config.yaml
n_layer: 13
d_model: 256
n_head: 4
n_kv_head: 4
head_dim: 64
d_mlp: 1024
vocab_size: 8192
activation: "squared_relu"
norm: "rmsnorm"
norm_place: "pre"
norm_eps: 1e-07
positions: "rope"
rope_base: 1020.0
rope_fraction: 0.5
qk_norm: true
attn_scale: 0.125
bias: "none"
tie_embeddings: "early"
parallel_block: false
extras: ["local attention windows", "gated attention", "value embeddings", "hashed n-gram embeddings", "capped logits"]
init: "normal"
init_std_qkv: 0.0256
init_std_o: 0.0
init_std_up: 0.0256
init_std_down: 0.0
optimizer: "muon_variant"
lr: 0.0125
beta1: 0.9
weight_decay: 0.0084
lr_head: 0.0106
grad_clip: 1.0
warmup_steps: 114
schedule: "wsd"
decay_fraction: 0.697
decay_shape: "linear"
final_lr_fraction: 0.0
batch_tokens: 32768
seq_len: 1024
doc_mask: true
train_tokens: 299300000
steps: 9134
dataset: "wikipedia_en"
Each number is 128 + 24 x the weight over its row's rms, rounded and kept within 0 to 255. Layers, rows and columns count from 0. The size above them is the row's rms in percent of the matrix's.

# layer 4 MLP up, 1024x256, rms 0.151, rows 675-727, columns 64-127
size [ 97  99 103  83  91  98 115  99 107  99 103 101 108  94 104  99 106 110 111  99 107  96 104  92 106 105 110 106  87  96  93 104  96  92 116 101 106  95  95  96  96 109  97  99  95 102  93 102  81  94  92 108 113]
[[160 104 132 174 138  93 153 117 113  93 160 109 125 144 165 131 150 157 137  95 115 122 144 124 126 121 145 144  43 137  99 177 103 120 122 125 107 142 129 123 138 134 126 107 135  94 126  94 157  95 176  93 159 119 138 137 124 134 168 139 149 168 130 141]
 [110 102 147  98 110 114 127 114 167 126 128 150  79  92  99 174 179 129 162 110  98 128 135  97 143 151  99 120 122 133 125 134 149 136 151 112 115 138  92 144 151 131 105 127  89 151 167 104 191 118  99 113 107 128 142 165 151 120 109  88 146 146 177 131]
 [116 106  84 136 123 157 118 112 148 126 122 126 129 117 145 156 118 138 133 122  96  84 105 101 165 135 135 130  99 125 145 150  89 100 112 146 110  96 135 174 123 148 130 106 131 122 120 139 153 131 106 126 118 123 125 110 146 196 131 123 193 155 108  84]
 [107 151 150 121 124 116 131 131 109  97 162 131  93 105 141 204 132 118 161 113 129 156 145 124 125 143  76 138 121 118 149 136 141 126 153 109 112 129 120 155 131  92 162 154  59 166 140 120 136 123  99 114 132 104 149 119 143 124 118 161  84 108  87 129]
 [120 106 139 120 116 154 126 165 125 134 131 125 114 133 147 159 172 145 123 129 144 131 128 104 141 109 136  66 151 156 104 155 146 122 171 169 154 128 142 120 145 134 144 125  96 112  96 109 108 140 139 145  88 133 134 165 147 144 141 124 129 152 156  99]
 [164 133 147 174 163  98 153 103 127 179 115 117  96 136 115 182 106 139 161 119 142 141  76 112 103 152 156 132  78  90 110 107  68 162 144 142 154 129 189  77 139 106 107 115 117 141 134 131 146 122 124 144 107 129 132 148  68 124  97 161 146 114 121 132]
 [121 114 137 121 155 157 108 115  93  84 137  96 135  96 123  94 158 138 133 117 133 145 151 130 166 155 109 144  82 102 131 146 153 124 179 114  71 164 135 105  92  91 133 128 102 143 116 179 123 172  96 169 176 144  95 140 110 104  98 115 128 108 115 159]
 [113 128 148 144 134  63 109 121 111 124 183 111 170 147 108 124 119 165 140 139 100  90 106 162  96 132 129 112 133 105 126 146 113 147 111 134  95 125 144 115 166 123 110 134 110 161 125 102 141 124 148 101 154 171 144 103  89  75 183 134 131 133 146 103]
 [124  75 152 115 115 158 181 133 162 199  99 101  86 172 153 168 125 174  89 114 154 117 151 134 125 115 110 124 149 146 130 204 141 123 143  86 136 154  70 189 123 106 139 128  99 112 108  83 158 126 149 135 169 102 147 148 117 118 134 126 146  95 149 110]
 [128 126 133 105 136 175  88  92 136 149 150  90 130 143 127 126 110 164 119 120 122 131 135 173 109 124 146 160 157 122 138  93 147 158 139 105 167 118 144  94 135 137 137  93 142 125 149 120 133 139 116 101 113 146  77 118 133 114 140 110 123 134 165 126]
 [138 167 145 144  92 130 114 135 148 186 125 113 121 111 129 115  95 129  86 146 141 114 116 144 162 136 145 145  99 152 113 130 162 135  72 117  86 161 139 147 169 132 110 128  85 117 148 164  76 185 104 171 110 132 178 158 136 121 112  69 165 123 111 106]
 [130 109 122 115 152 125 107  98  86 119 133 150 142 135 150 145 116 132 139  70 142  97 139 148 105 131 130  96 153 134 128 146 118 129 128 197 141 138 140 137  86 131 161  92 127 100 142 105 123 129 115 108 162  71 160  70  89 118 105 137 139 108 136 122]
 [113 137 119  99 124 157 188  88 115  49 152 165  83 147 160 164 160 136 127 154 123  94 119 147 106 100 142 106 119 136 100 111 135 116 143 157 150 128 113 124 122 132 125 128 112 150 139  79 140 170 112 100 100 138 100 116 159  84  59 129 121 109 154 116]
 [100 124 112 191 153 144 120 149  69 128 153 138 118  97 129 122 119 155 124 135 158 137 102 109 135 128 150 140  93 134 111 135  80 121 133 159 140 130 137 113 132 121 138 171 122 111 120 124 119 144 156 104 130 111 113 106 157 114 114 125 150 102 114 126]
 [149 135 126 137 111 121 140 128 154 134 107 126  73 128 172 156  75 127 107 155 103 112 127 216 140 152 121 126 116 122 134 135 133 114 113 103 139 126 115  99 140  78 132 136 115 128  93 132 106 164 151 153 126 148 110  82 130 117 102 161 146 152 151 127]
 [119 133  89 146 120 148  96  75  66 118 130 122 146  91 129 124  81 114 143 124 184 129 127 137  90 145 135 152 166 132 111 146  92 111 119 121 137 128 123 149 147 114 145 131 128  94 135 112 168 134 147 120 134 138 182 120 163 123 144 155 160 100 170 140]
 [100 118 136 131 144 160  99 124 127 112 111 127 129 130 126 166 160 105 125 130 182 109 106 139 151 159 135 145 142 181 145 132 170 142 158  85  72 116 181  80  94 131 153 142 110 112 118 123 117 154 133 140 109 110 116  84 156 135 158 140 130 105 114 125]
 [155  92 153 130 146 137 148 104 142 144 193 103 181 156  76 140 100 144 142 139 122 155 172 107 149  94 129 103 126 116 128 106 152 118  76 163 143  88 116 129 132 128 151 124 138 140 153 153  88 150 138 150 156 107 127 118 125 169 143 145 113 134 150 120]
 [109 141 125 171 142  96 127 131  90 163  91 126  87 110 119 100  98 104 112 166 113 126 135 147 105 181 126 121 130 142 140 150 108 121 127 108  92 110 106 159 130 120 110 102 113 143 139 115 137 172 128 128 135  90 112 108 144 141 130 163 129 124 138 129]
 [132 119 134  95 143 111 123  87 130 161  95 103 139 138 130 129 132 161 129 163 128 127  97 143 158 149 128 123 133 104  96 143 142 171 105 105 161 111 111 177  75  93 100 108 133 148 127 100 155 112 138 134  94 109  92 138 108 103 105 123 128 175 148 104]
 [121 127 168 121 153 117 110  54 133 105 127 123 123 175 127 145 136 133 160 117  85 112 108 137 136 116 154 150 116 109 135 161 139 111 131 115 102 141 120 177 152 114 156 108 153 103 130 123 110 127 128 154 121 107  92 137 113 144 174 116 155  82 158 113]
 [141 125 149 140 106 146 111 164 154 112 110 133 110  93 140 110 112 117 123 125 115 119 112 119  66 133 104  89 160 149 136 117 135 120 141 132 118 129 117 190 109 128 164 129 120 158 112 118 166 139 120 138  85 142 126 157 131 132 154 150  92  78  98 116]
 [131 150 157  97 148 148 132 122 135 122 129 157 113  93  70 162 125  89  95  92 163 119  83 112  99 151 101 102 130 122 146 168 148 133 158 143 130 125 171 105 120  99 136 129 162 137 104 167 101 171 130 139 107 148  60 157 100 112 130 157 145 113 133 152]
 [132 118 142 109 147 118 122 156 129 168 101  82 101 148 101 111 108 154 160 136 134 145 119 126 147 161 129  79 139 107 113 163  62 121 113 126 140 136 164 114 168 134 122 120 129 121 141 100 120 105  83  90 100 106 111 126 133 129 155 136 118 177 189 192]
 [109 147 150 124  87 146 109 109 147 129 134 116 166 144 114 213 133  86 115 112 160 136 155 109 152  92  73 113 125 150 100 114 130 158 122 111  99 127 124  87 146 116 163 111 113 126 113 137 102 125 137 142 130 114 144 105 145 155 140 141 113 112 154 109]
 [129 128 148 106 141 146 117 106 147 158 148 154 109 151  92 125 121 137 106 146 141 150 161 130 107 143 133  69 162 109 121 109 121 144 142 101 115 176 173 126 120  90 102 137 112 133 104 109 168 115 106 147  98 125 130 141 127 101 105  88 153 150 127 142]
 [155 119 132 155 132 132 159 107  97 128 134 131 128 154 162 126 129 118 154 103 122 149 142 101 124 109 127 130 145 124 156 140 134 149 111  70 163 125 134 176 166 124 128 151 157 136  99 151 103 101 133 113 127 142 142 129  92 142 152 140 112 144 136 143]
 [128 124 176  99 159 108  74 111 149 108 148 138 133 115 123 124 117 141 131 115 118 121 145 141 117 179 133 126 135 166 143 145 135  71 110 128 137 134 113 115 115 148 150 159 141 127  93 126 100 107 171 143 157 128 113 149 118 152 104 140 144 106 125 115]
 [ 97 142 132 131 155 117 142 142 138 125 147 163 112 127 131 114 182 120 172 114 152 141 117 144 171 148 127 122 144 120  88  99 110 111 122 108 123 122  84 161 136 140 137 113 110 115  97 105 122 143 142 155 171 143 113 147 116 148  99 160 143 101 148 113]
 [135 161 117 171 107 153 140 166 104 136 142 183 157 113 154 160 125 171 193 153 146 114 161  97 149 111 125 132 183 112 109 121 144 103 151 135 140  92 100 102 165 163 125 126 115 139 112  98 136 129  88 117  88 148 119  99  96 122 134 144 126 126 167 109]
 [154 144 167 155 122 160 169 130 115 128 145 122 128 152 124 128 143  93 128 111  91 126 140 118 109 129 151  81 129 141 110 154 124 136 128 158 155 101 128 117 189 194 140 117 146 162 140 129 144 170  93 134 132 132 126  77 123 128 168 125 147 150 136 107]
 [128 170 194 189  86 142 141 113 118  86 146 133 141 150 124 139 133 178 146 176 118 134 153 119 105 131 117 118 143 145 111 126  92 119  86 154 120 119 112 134  88 100  97 128 114 139  93 132 101 127 114  78 114 147 132 114  82 117  84 146 134 131 136 131]
 [147 124  83 152 138 150 125 106 133 160  62 135 127 151 152 121 139 147 124 130 167 161 173 128 124  82  84 165 131 123 135 167 111 115 122 135 153  68 119 104 117 190 190 109  97 121 127 167 127  86 165 125  65 170 126 142 121 142  89 121 113 124 127 117]
 [101 149 136  82 179 139 111 123 156 103 128 126 155 104 147 141 158 140 123 148  97 106  93 113 121 171  83 132 158 134 129 127 128 101 147 146  91 121 161  80 146 121 116 122 146 100  77 150 100 184 136 150  82 122 142 136 131 141 129 122 138 143 132 134]
 [125 131 156 111 134 158 111 134 109  93 130  65  77 136 161 103 144  90  87 133 119  89 147 117 137 132 136 150 139 109 154 133 142  88 141 143 117 141  97  86 110  97 132 105 137 131 152 106 131 124 103  95 134 106 131 113 124 134 158 142 162  99  90 163]
 [120 123  93 116  86 114 118  82 149 114 140 139 113 141 106 111 133 139 116 170 116  97 167 166 118 121 123 115 125  97 116 112 117 123 126  61 138 140 129 103 126 132 118 125 120 121 161 125 157 143 133 109  93 179 114 112 103 150 126 149 109 124 126 151]
 [ 99 144 108 163 102 124 105  95 124 148 162 144 115 106 163 142 119 105 130  80 104 121  93 149  96 133 123 121 129  84 103 144 151 106 116 147 111 110 130 133 121 118 139 130  95 170 132 147 102 100 141 136 128 141 150 128 151 161 141 146 110 113  82 180]
 [ 99  91 133 135 117 102 106 113 141 136 127 126 185 136 119  99  71 127 153 147 118  97 119 173 126 100 132 135 123 122 125 166 130 125 139 172 143  90 112 136 133 105 146 122 101  75  37 137 145 133 125 110 136 169 144 179 190 148 149 129 135 147 133 121]
 [110  70 103 116  93 120 122  88 112 115 106 124 140 149 104 102 153 115 158 104 110 101 139 158 172 154 113 139 137  93 176 142 130 148 121 126 112  99 121 131 139 154 126 126  76 145  84 116 110 117 114 131 113 131 106  58 112 135 144 154 125 107 147 152]
 [128 139 176 122 100 138 136 162 117 116 127 151 127  99  95 147 111 137 102 154 139 104 131 116 119 121  94 129 150 134 110 141  94  92  97 159 147 107 145 137 124 119 159 124 134 127 115 174 115 113  91 112 120 101 157  94 132  84 150  96 160 136 162 107]
 [122 166 170 152 134  87 148 171 106 141 118  98 138 131 130 126 138 138 139  90 133  96 116  94 122 174 170 121 109 117 101 137 102 162 103 169 134 146 135 116 130 165 161 111 106 119 142 136 123 124 120 110 150 148 108 148 126 148 156 106 132  90 134 120]
 [129 155 128 121 174  95 127  87 163 127 151 122 137 103 122 185 119 116 105 112 128 110 117  68  59 115 155 116 128 109 116 165 111 142 139 123 191  93 120 121 153 111 115 111 124 126 165 143 122 103 154  91 127 107 149 108 129 135 157 103 152 128 116 159]
 [ 97 121 147 129 171  97 117  99  93 111 131 122 162  93 129 157 161 164 165 132  77 128 111 126 138 122 131 160 102 116 106 112 122 111  68 134 107 119 139 133 167 149 181 117 101 130  97 138  99 122 114 111 166 108 132 114 133 143 119 118 147 130 148 133]
 [153 107 191 151  80 161 152 123 127 143 101 171 143 132 155 143 133 140 144 128 111  97 107 155 150 136 159 118 107  97 100 109 118 125 131 123  75 123  99  99 108 146 117 119 113 124 157 128 122 130 186 134 130  75  95 158 147 133 132 139 158 116 133 125]
 [150 142 125  86  91 132 129 117 155 155 107 141 140 138  70 126 152 136 184 119 130 122 130 157 137 144  94 123 120 119 122  99 161 160 128 154  92 156  90 113  86 128  98 117 112  91 108 157 117 101 107 122  85 119 105 133 131 108  96 184 139 107 139 110]
 [121 109 121 130 117 140 148  97 181 104 170 117 123  94 112 164 121 102 170 110 157 120  94 137 149 144 127 140  75 105 140 141 147 153 129 117 126 110 139 129 127 116 100 142 154 121  74 144 147 137 147 153 134 116 166 134 153 158 105 128 149 155 143 113]
 [122 137 174 139  93 145 102 116 119 124  97 149  93 130 162 150 127 149 179 127 120 129 131 115 116 121 144 118 155 150 124 114 140 128 116 140  89 128 140 111  93 110 121 134  77 143 128 130 165 109 146  89 144 133 115 136 150 124 155 142 110 105 132 109]
 [147 128 136 143 124 153 147 150 151 162 135 141 124 118 180 137 127 113  99 158 131  65 151  61 107 156 159 132 128 141 152  90 110 150 129 146  93 146  98 124 122 172 135 116 186 130 114 157 111 113 119 134 151 116 125 116 121 112 161 150  87 110 119 154]
 [152 108 124 123 127 143 163 144 168 159 162 143 164 153  85 149 173 121 143 142  81 154 143 145 125 110 135 154 181  96 120 154 123 108 117 109  96 132 110  66 129  92 135  99 128 107 135 133 137 157 159 149 129  96  99 138 126 137 151  98 115 152 101 105]
 [ 64 123  90 189 113 112 178 143 153 158 168 178 152 124 115 130 147 134 146  77 109  73 150 132 110  86 109 100 120 117 145 153 114 121 141 109 111 113 144 119 110 137 135 146 130 137 142 111 122 134 131 134 126 113 129 144 125  85 157  76 129  90 129 130]
 [122 143  75 103 131 134 100 106 147 123 116 116 123 155 111 120 131 178 139 141 104 168  91  95 161 117 128 111 126 125 115 140 124 155 130 124 158 154 107 124 123 139  86 183 126  53 115 129 106 115 130 102 103 105  76 172 143 143 134  89 144 117 112 111]
 [143  94 118 132 115 143 180  91 165 149 159 174 113 127 127 163 129 113 165 128 101 163 129 149 140  90 104 115 148 100 143 150 125 139 136 127 118 130 174 133 115  77 125 117 141 184 134  90 119 163 159 126 139 130 121 121 146 127 105  86 126 114 135 135]
 [153 139  82 127 145 109  95 115  99 129 147 117 110  95 122 105 153 121 180 145 130 136 103 104 145 112 154 130 111  82 135 152 123 127 160  77  98 139  91 179  46 109 138 125 118 127 139 124 168 113 112 135 158 133 162 143 134 189 126 129 142 100 116 122]]
# layer 4 MLP down (transposed), 1024x256, rms 0.0692, rows 675-726, columns 64-127
size [108 108  82  13 105 127  15  99  81  95 104  81  98 107  87 107  80  80 103  93  87  93 107 101  96 103  82  89  13 109 128 117  93  13 128  91  77  80  99 119  94 122 104  88  85 102 107  96 116 104 114  89]
[[116 150 115 149 112 137 118  93  93 146 128 159 145 145 106 140 107 105 127 145 153 108 106 134 142 153 123 118 203 128 111  81 134 109 133 167 134  97 138 142 103 115 139 140 106 171 102 133 109 114 135 175  97  98  96 118 166  99 106 135 134 121 132 124]
 [ 98 167 119 149 132 114 140 160 109 128 112 108 108 134 101 157 146 125 131  98 134 112 112 142 161 146 142 172 109 152 176 124 134  73 134 131 157 127 150 117 110  88 137 116 119 156 126 156 137 123 117 134 156 147  76  72 152 112 153 108 136 103 127 102]
 [ 78 143 147 127 128 155 136 107 185 103 195 125  72 122 118 127  80 182  98  91 134 113 154 137 137 140 133 133 123 125 179  90 148 161  68 151 124  86 101 122 124 129  98 127 113 149 119  95 133 144 126 118 148 121 123 126  93  71 126 130  95 113 106 122]
 [126 119 129 131  97 116 144 120 135  90  98 118 133 111 133 114 130 144 104 106 110 108 155  69 143 161 140 114 147 128 136 111 146 141 147 128 160 116 113 119 109 146 130 160  96 155 147 145 179 146 150 105 108 132 119  95 101 119 124  98 113 123 133 120]
 [189 144 109 131 148 136 119 173 142  83 115 152 150 142  81 129 135 109  75 118 150 120 101 127 149 134 113 147 118  84 149 130 120 119 149 107 148 110 144 159  95 134 138 166 108 161 184 102 124 109 100 133  95 120 138 113 126 119 108 107  94 103 109 103]
 [145 166 114 172 118 116 142 125 124 120 146 150 170 126 162 156 146 137 153 129 129 128 121 120 130  84  99 146 163 150 125 117 119  82 117 156 137 156 160 131 143 146  96 120 135 163 152 118 173 115 147 160 132  96 158 140 144 129  71 153 112  75  72 110]
 [119 186  84 134 124 117 123 147 125 168 126 112 139 173 141 167 138 133 124 130  82 126 132  83 108 108 102 120 111 136 138 151 141  96 154 107 132 148 132 105 102 134 109 148 137 148 106 141 139 138 142 148 130 122  70 167 110 132 140 137  85 150 110 116]
 [142 116 170 158 153 113 140 143 107 119 113 127  93 173 144 169 166 102 108 151 121 109 126 106 129 160 139 108 163 135 102 106  78 143  72 117 125 180 122 121 140 165 114 142 114 145 165 153 135  92  76 125 142 156 145 147 167 143 153 134 167 167 108 119]
 [ 79 146 131  83 116  87  92 181  91 142 105  86 128 107 124 130 127 105 127  99 105 129 147 145 175 115 168 117 133  91 150 123 103 160 161 147  75 112 146 212 111 135 148 107 138 160 138 139 125 147 138  89  86 106 174 120 127 152  89 130 104 142 128 128]
 [165 119 128 118 106 149 148 108 168 146 109  88 125  96 163 132 121 137 158 136 160 138 144 147 133 103 170 106  95 131 128 113 132  98 164 143 127 149 177 121 146 114  99 162 123 121 141 121 107  92  89 108  96 132  94 138 106 172 130 118 151 137 135 157]
 [140 134 106 104 102 145  79  86 159 169 143 114 142 113 138 108 104 147 136 107 142 154 123 162 112 140 138 152  88 137 108 158  87 133 130 121 111 132 133 174 155 161 157 159 132  90  98 122 116 147 117 168 106 157 133 108 143 138 152 105 133 149 153 118]
 [135 138 119 150 127 145 138 105 168 103 166 176 170 121 126  83 147 104 142 104 152 121 167 128 164 102 165 165 118 129 148 142 137 117 103 136  89  93 107 101 146 110 126 179 148 117 143 139 126  88 122 124 123 175  95 163 100 114 127  98 129 115 152 140]
 [105 131 112 134  85 146 114 155 132 154  89 107 104 145 191 131 127  91 150 132 129  89 137  94  70 149 106  83 140 162 105 138 129  90 144 116 124  91  98  92 108 151 127 108 115 142 191 113 104 139 100 143 132 137 170 186 103 188 138 128  86 114 161 126]
 [118 104 123 144 118 101 164 110 120 133  57 126 148  99 136 130 127 140 121 174 126 107 118 165 137 111 128 116 139  94 154  85 130 121 135 138 125 128 142 135  90 133 111 117 152  97 118 106 121 128 128 127 143 130  99 130 119 205 150  96 117 138 110 136]
 [163 103 118 194 169 140 118 129 120 104 145  94 182 154 138 198 113 142 152 124 129 132 116 144 143 103 137 149 160 139 137 101 181 117 111 114 130  95 138  90 103 117  79 143 152 132  98  99 175 159 135 132 118 151 115 112 137 153 122 114 138 167 112 131]
 [121 134 102  87 153 175 158 141 121 137 130 107 138 183 102 128  91 115 106 129 126 108  88 142 123 116 132 122 153 180 134 109 121 120 135  99 113 111 155 128 146 120 119 124  96 149 154 167 140 170 144 105 112 115 157 140 185 122 137 151 148 176 109  90]
 [159 105 108 114 113 105 132 163 143  92  98 150 128  99  94 123 115 141 108 131 123 113 136 135 158 140  78 172 135 164 161 125 156 135 131 105 121 101 148 129 125 124 111 143 110 148 110 119 117 153 141 136  93 144 153 117  97 118 150 119 126 122 111 159]
 [142 136 169 115 131 120 154  95  93 123 101 147 108  97 112 121 108 150 112 138 114 148 100 117 130 156 127  93 127 152 121 162 129 201 170 133 126 109  84 112  83 138 146 117  91 140  92 111 124 112 118  90 137 152  98 126  95 113 141 112 116 132 136 130]
 [ 89 113 133 156 105 110 116 108 120  83 111 110 141 121  84 142  86 168 101 142 120 106 199 113 121  98 110 100 160 171  84  93 156 127 136 150  95 115 151  97 132 135 152 101 163 142 143 122 112 121 200 154 164 127 140 154 119  90 143  89 143  99 133 142]
 [165 161 141 166 142 115 109 148 139 140 148 147 116 117 115 100 137 135 141 136  98 155 151 135 141 155 125 173 137 127 119 116 130  71 148 146 122 133 154 150 119 119 105 104 170  69 103 161 184 121 143 132 167 126 130 130 144 113 139 165 159  90 105 153]
 [156 102 156  68 146 135 128 111 100 126 111 147 170 106 123 131 145 106 106 166 115 126 110 154 122 110 137 131 126 110 124 160 118 132 160 146  89 111  97 142 155 134 155 114 129 137 124 151 124 135 129 134 120 149  82  96 107 115 136 131 155 123 119 125]
 [135 118 141 117 141 132  85  63  54 123 124  84 162 111 118 156 149 133 163 160 131 119 159 139 125 131 150 143 111 141 145 137 165 114 108 126 107 147 144  92 127 129 123 132  99  96 119 136 106 151  81 140  99 136 104 171 135 163 142 101 113 149 111 128]
 [135  85 133 102 110 168 200 139 140 138 119 122 122  97 132 139 150 112 117 104 114 138  93 168 150 127 104 116 161 105 125 136 134 123 155 136 112 123 133 101 151 137 151 120 133 133 162 148  92 107 139 119 119 144  73 129 132 110 106 102  92 142 138 148]
 [ 88 150 134 110 101 114 124 131 155 112 122 160 100 145 104 162 110 126 121 106 124 153 144 116 127 115 135 101 114 147 160 137 124  82 125 131 103 145 132 120 107 139 134 154 115  97 133  77 112 133 120 122 157 112 108 157  74  98 110 149 148 105 125 122]
 [101 143 121 143 114 124 110 110 112 122 135  92 163 166 106 104 112 122 147 138 137 110  99 155 175 132 120 100 140 118  77 126 117 158  93 153 146 176 110  81 118 177 119 130 127 161 113 130 138 133 157 120  93  97 114  86 124  90 132 135  87 141 161 121]
 [141  65 136 118 162 141 105 100 111 139 118 175  99 101 132 132 107 133 101 167 156 129 151 124 132  96 107  94 173 139  96 132 119 158 115 122 132 142 122 135 123 172 143 124 161 138 135 130 109 125 110 133 162 137  99  89 122 156  93 115 157 178 120 121]
 [141 160  82 152 144 159 128 135 114 155 128 112  84 108 128 186 132 116 153 151 102 184 156 169 102 135 119 156 130 152 133 157 152 116 185 151 111 168 156 139  66 117 134 142 108 129 120 132 138 116 113 100 156 153 125 126 160 124 112  95 164 211 125  90]
 [114 110 120 135 154 135 143 113 131 135 108 149  98 135 115 151 129 120 101 129 120  91 107 142 139 123 111 126 103 101 112 110 124 125 133  99 131 117  98 106 144 137 126 114 101 151 103 183  79  92 153 113 132 136 132 113 125 200 115  83 104 145 124 130]
 [184 124 117 132 115  74 167 103 149 133 118 119 133 150 118 139 116 111 154 159 119 133 121 149 118  90 130 128 155 133 182 109  98 123 137 121 150 144 123 117 129 131 152 131 153 141 153  97 138 165 140 113 156 111 148  96 109 100 135 132 150 149 130 123]
 [142 110 118 167 165 108 111 134 108 131 136 143 117 123  58 121 121 116 100 127 112 126  98 109 113 144 131 166 159 157 151 112 141 108  89  92 129 146 131 167  96  81 127 143 121 133 136 122 140 114  87 137 147 136 116  96 136 135  87 160 162 112 106 133]
 [148 158 135 139 122 119 145 107 157 148 125 105  82 161 109 148 106 132 133 142 130 134  79 173 109 164 146 129  73 137 123 143 113 116 132 161 116 114 135 121 148 156 185 112 150 143 139 152 140 131 119 114 160 139 102 139 101 141 166 142 154 191 108 123]
 [117  94 135 134 107 143 128 163 165 125 114 162 112 142 145 128 124 149 133 110 159 150 100 131 141 150 115  94 107 111 129 145 130 164 135  90 127 107 108 186 116 115 197 140 158 120  93 149  83 121 138 183 143 114 117 118 132 153 112 141 144 112 151 146]
 [ 87  66 115 150 171 127 107 105 125 111 176 155  96  85 150  71 142 135 132 103 127 103  98 130 113 140 108 130 147 126 160 140 140 144 116 115 116 109 131 145 120 109 143 142  99 143 115 129 125 126 111 114 140 108 135 149 130 119 129 138 144 137 108 128]
 [140 161  97 112  88 154 113 110 156 150 153 107 126 141 148 165  93 132 140 109  74 177  88  69 121 107 155 136 159 104 135 134 122 136 132 142 120 149 109 139 113 157 120 147 140 130  75 164 137 120 143 109 146 145 131 101 109 118 114  94 170 148 160 118]
 [138 105 121 144 146 126 193 144 132 114 146 115 120 121 136 131 131 127  94 124 141 145 114 122 120 122 100 144 160 136 145 127 102 117 139 113  94 137 119 145  88 121 112  93 146 102 152 100  94 110 165 119 165 117  89 103 151 136 148 145 106 148 180 131]
 [118 124 160 140 107  92 180 129 151 141 162 117 100 121 137 153 141 117 157 170 148 106 146 101 135 145 130 104 139 102 134 109  84 121 104 106 144 129 100 127 140 134 135 123 130 126 123 108 171 135 146 185 162 126 106 113 120 157 143 143 142 165 155 140]
 [131 142  86 111 127 130 152 128  89 128  81 118 128 106 129 144 124 116 124  82 158 164 114 107 104 121 103 111  77 120 137 101 115 115  93  80 123 142 116 103 119 120 114 114 149 157  99 112  85 159 139 127 133 135 142  84 112 118 127 160 123 109  82 142]
 [ 75 130 105 109 146 139 163 121 129 130 110 176 152 150 140  87 109 162 120 134  91 138 128 143 116 136 159 112  69 104 128 140 127  76 141  95 132  90 137 115 116 169 108 126 158 101 138 149 140 134  79 156  82 157 146 126 105 115 169 111 185 142 115 153]
 [148 137 133 123 151 135 122 150 125 148  91 160 163 145 186 166 140 140 144 159 116  63 148 126 139 115  89 117 128 126  60 109 144 106 170 147 141 114 128 116 118 135  74 113 140 133 147 138 141 153 124 141 129 147 158 128 101 153 167 150 105 144 113 129]
 [189 163 153 124 113  78 122 138 135 125 126 137 161 114  66 176 148 141 140 147 151 135 103 191 137 152 125 124 116 144 113 147 148 151 115 121 162 130 149 110  86 120 125 204 103 160 121 128 156 116 124  98 140 138 119 150 137 125 129 119 120 129 149 107]
 [134  78 152 144 113 136 139 123 131 103 106  99 129 155 118 130 115 110  98  98 161 102 124 119 115 147 140  95 119 190 159 122 128 158 136 144 115 110 161 109 101 169 174 135 139 123 151 108 184  86 133  86 125 138 142 119 119 178 165 113  96 145 124 134]
 [127 173 159  93  94 145 142 115  91 117 120 188 147 140 154 153 111 135 158 153 143 128 143 181 121 147 132  95  98 151  70  76 138 132 135 146 164 161 107 113 117  92 144 146 152 151 126 109 126  96  92 137 110 137 137 193 108 131 123 141 159 128 169 159]
 [125  93 118 145 121 125 143 116 124 123 124 139 116 167  82 109 112 123  96 150 127  87 141 131 147 109 118  90 171 149 118 147 188 147 129 118 138 101 145 149 137 131  88 121 115 151 133 171 128 117 119 142  86 136 113 150 104  47 106 134 129 156 121 158]
 [162 127 147 142 156 131  92 124 118 136  92 152 162 120 153  99 139 114 110 137 110 155 138 108 108 126 154 117  98 191 129 127 164 155 153 134 149 168 109  93 122 141 145 129 153 119 142 132 173 101 119 132 106 124 121 104 148 122 110 118 138 158 133 103]
 [195 113 132 142 113 109 100 113 105  93 176 131 151 118 104 118 133 134  86 127 151 139 145  99 140 129 150 111 135 104 126 135 127 126 129  97 172 152 104  86 134 164 138 166 101 130 149 134 159 106 102 107 122 159 168 105 106 131 151  91 145 138 154 119]
 [129 136 110  90 102 151 114 140 149 138 135 112 119 159 102  82 155 125 133  74 137 132 125 123 130 110 141 139 114 137 134 103 169 103 140 154  99 161  99 149 117  95 117 167 101 127 134 128 122  62 131  87 114 117 160 133 114 135 124 135 155 116 141 152]
 [177 129 161 160 127 146 154 118 146 168 126 129 154 127  77 141 102 136  71 109 153 130 119 119 115 129 124 156 149 107 108 106 118 136 134 136 133 126 113 166 111  91 122 142 126 124 146 126 112 122 114 179 151 114 104 133 140 160 123 120 144 147 172 107]
 [ 99 112 131 131 106 114 154 126 115 111 142 121 122 134 110 140 141 169 168 137 155 111 135 137 145 108 111 111 160  77 101 114 128 109 102 145 130 141 149 123 114 142 131 118 106 185 126 152 150 133  97 124 123 112  95 153 148 114 124 154 159 131 138 152]
 [148 116 112 138 126  79 100 160 163 151 127 149 169 141 110 133 166  93  93 129  81 103 146 132  85 135 168 162 166 156  98 104 144 125 105 127 124 137  86 118 124 107 100 158 179 100 123 162 110  99 144 119 123 159  91 153 118 141 159 141 156 116 124 131]
 [124 111 114 134 183 111  84 132 138 143 144 103 117 117  87 132  87 144 137 135 111 132 145 137 148 127 111 133 157 137 154 169 167 141  63 145 136 166 164 149 161 138 145 146 130 173 139 107 115 128 109 128 127 145 119 140 143 174 144  77 122 148 129 102]
 [131 101  89 103 134 156 117 118 132 126 110 111 178 156 119 150 141 122 156 119 101  76 152 105 132 138 178 126 105 147 115 104 109 111  95 157 136 123 123  82 146 119 137 128 159 118 128 158 131 132 131 137 154 138  96 137 122 151 149 129 115 144  98 146]
 [117 108 142 129  77 123 124 120 150 168 100 144 175 127 116 120 139 169 143 136 185 136 106 162 137  94  88 103  95 173 170 108 100 118 161 124 118 102  67 157 144  94 147 108  96 116 124 103 109 133  95 117 131 117 139 118 113 130 129 144 103 135 161 125]]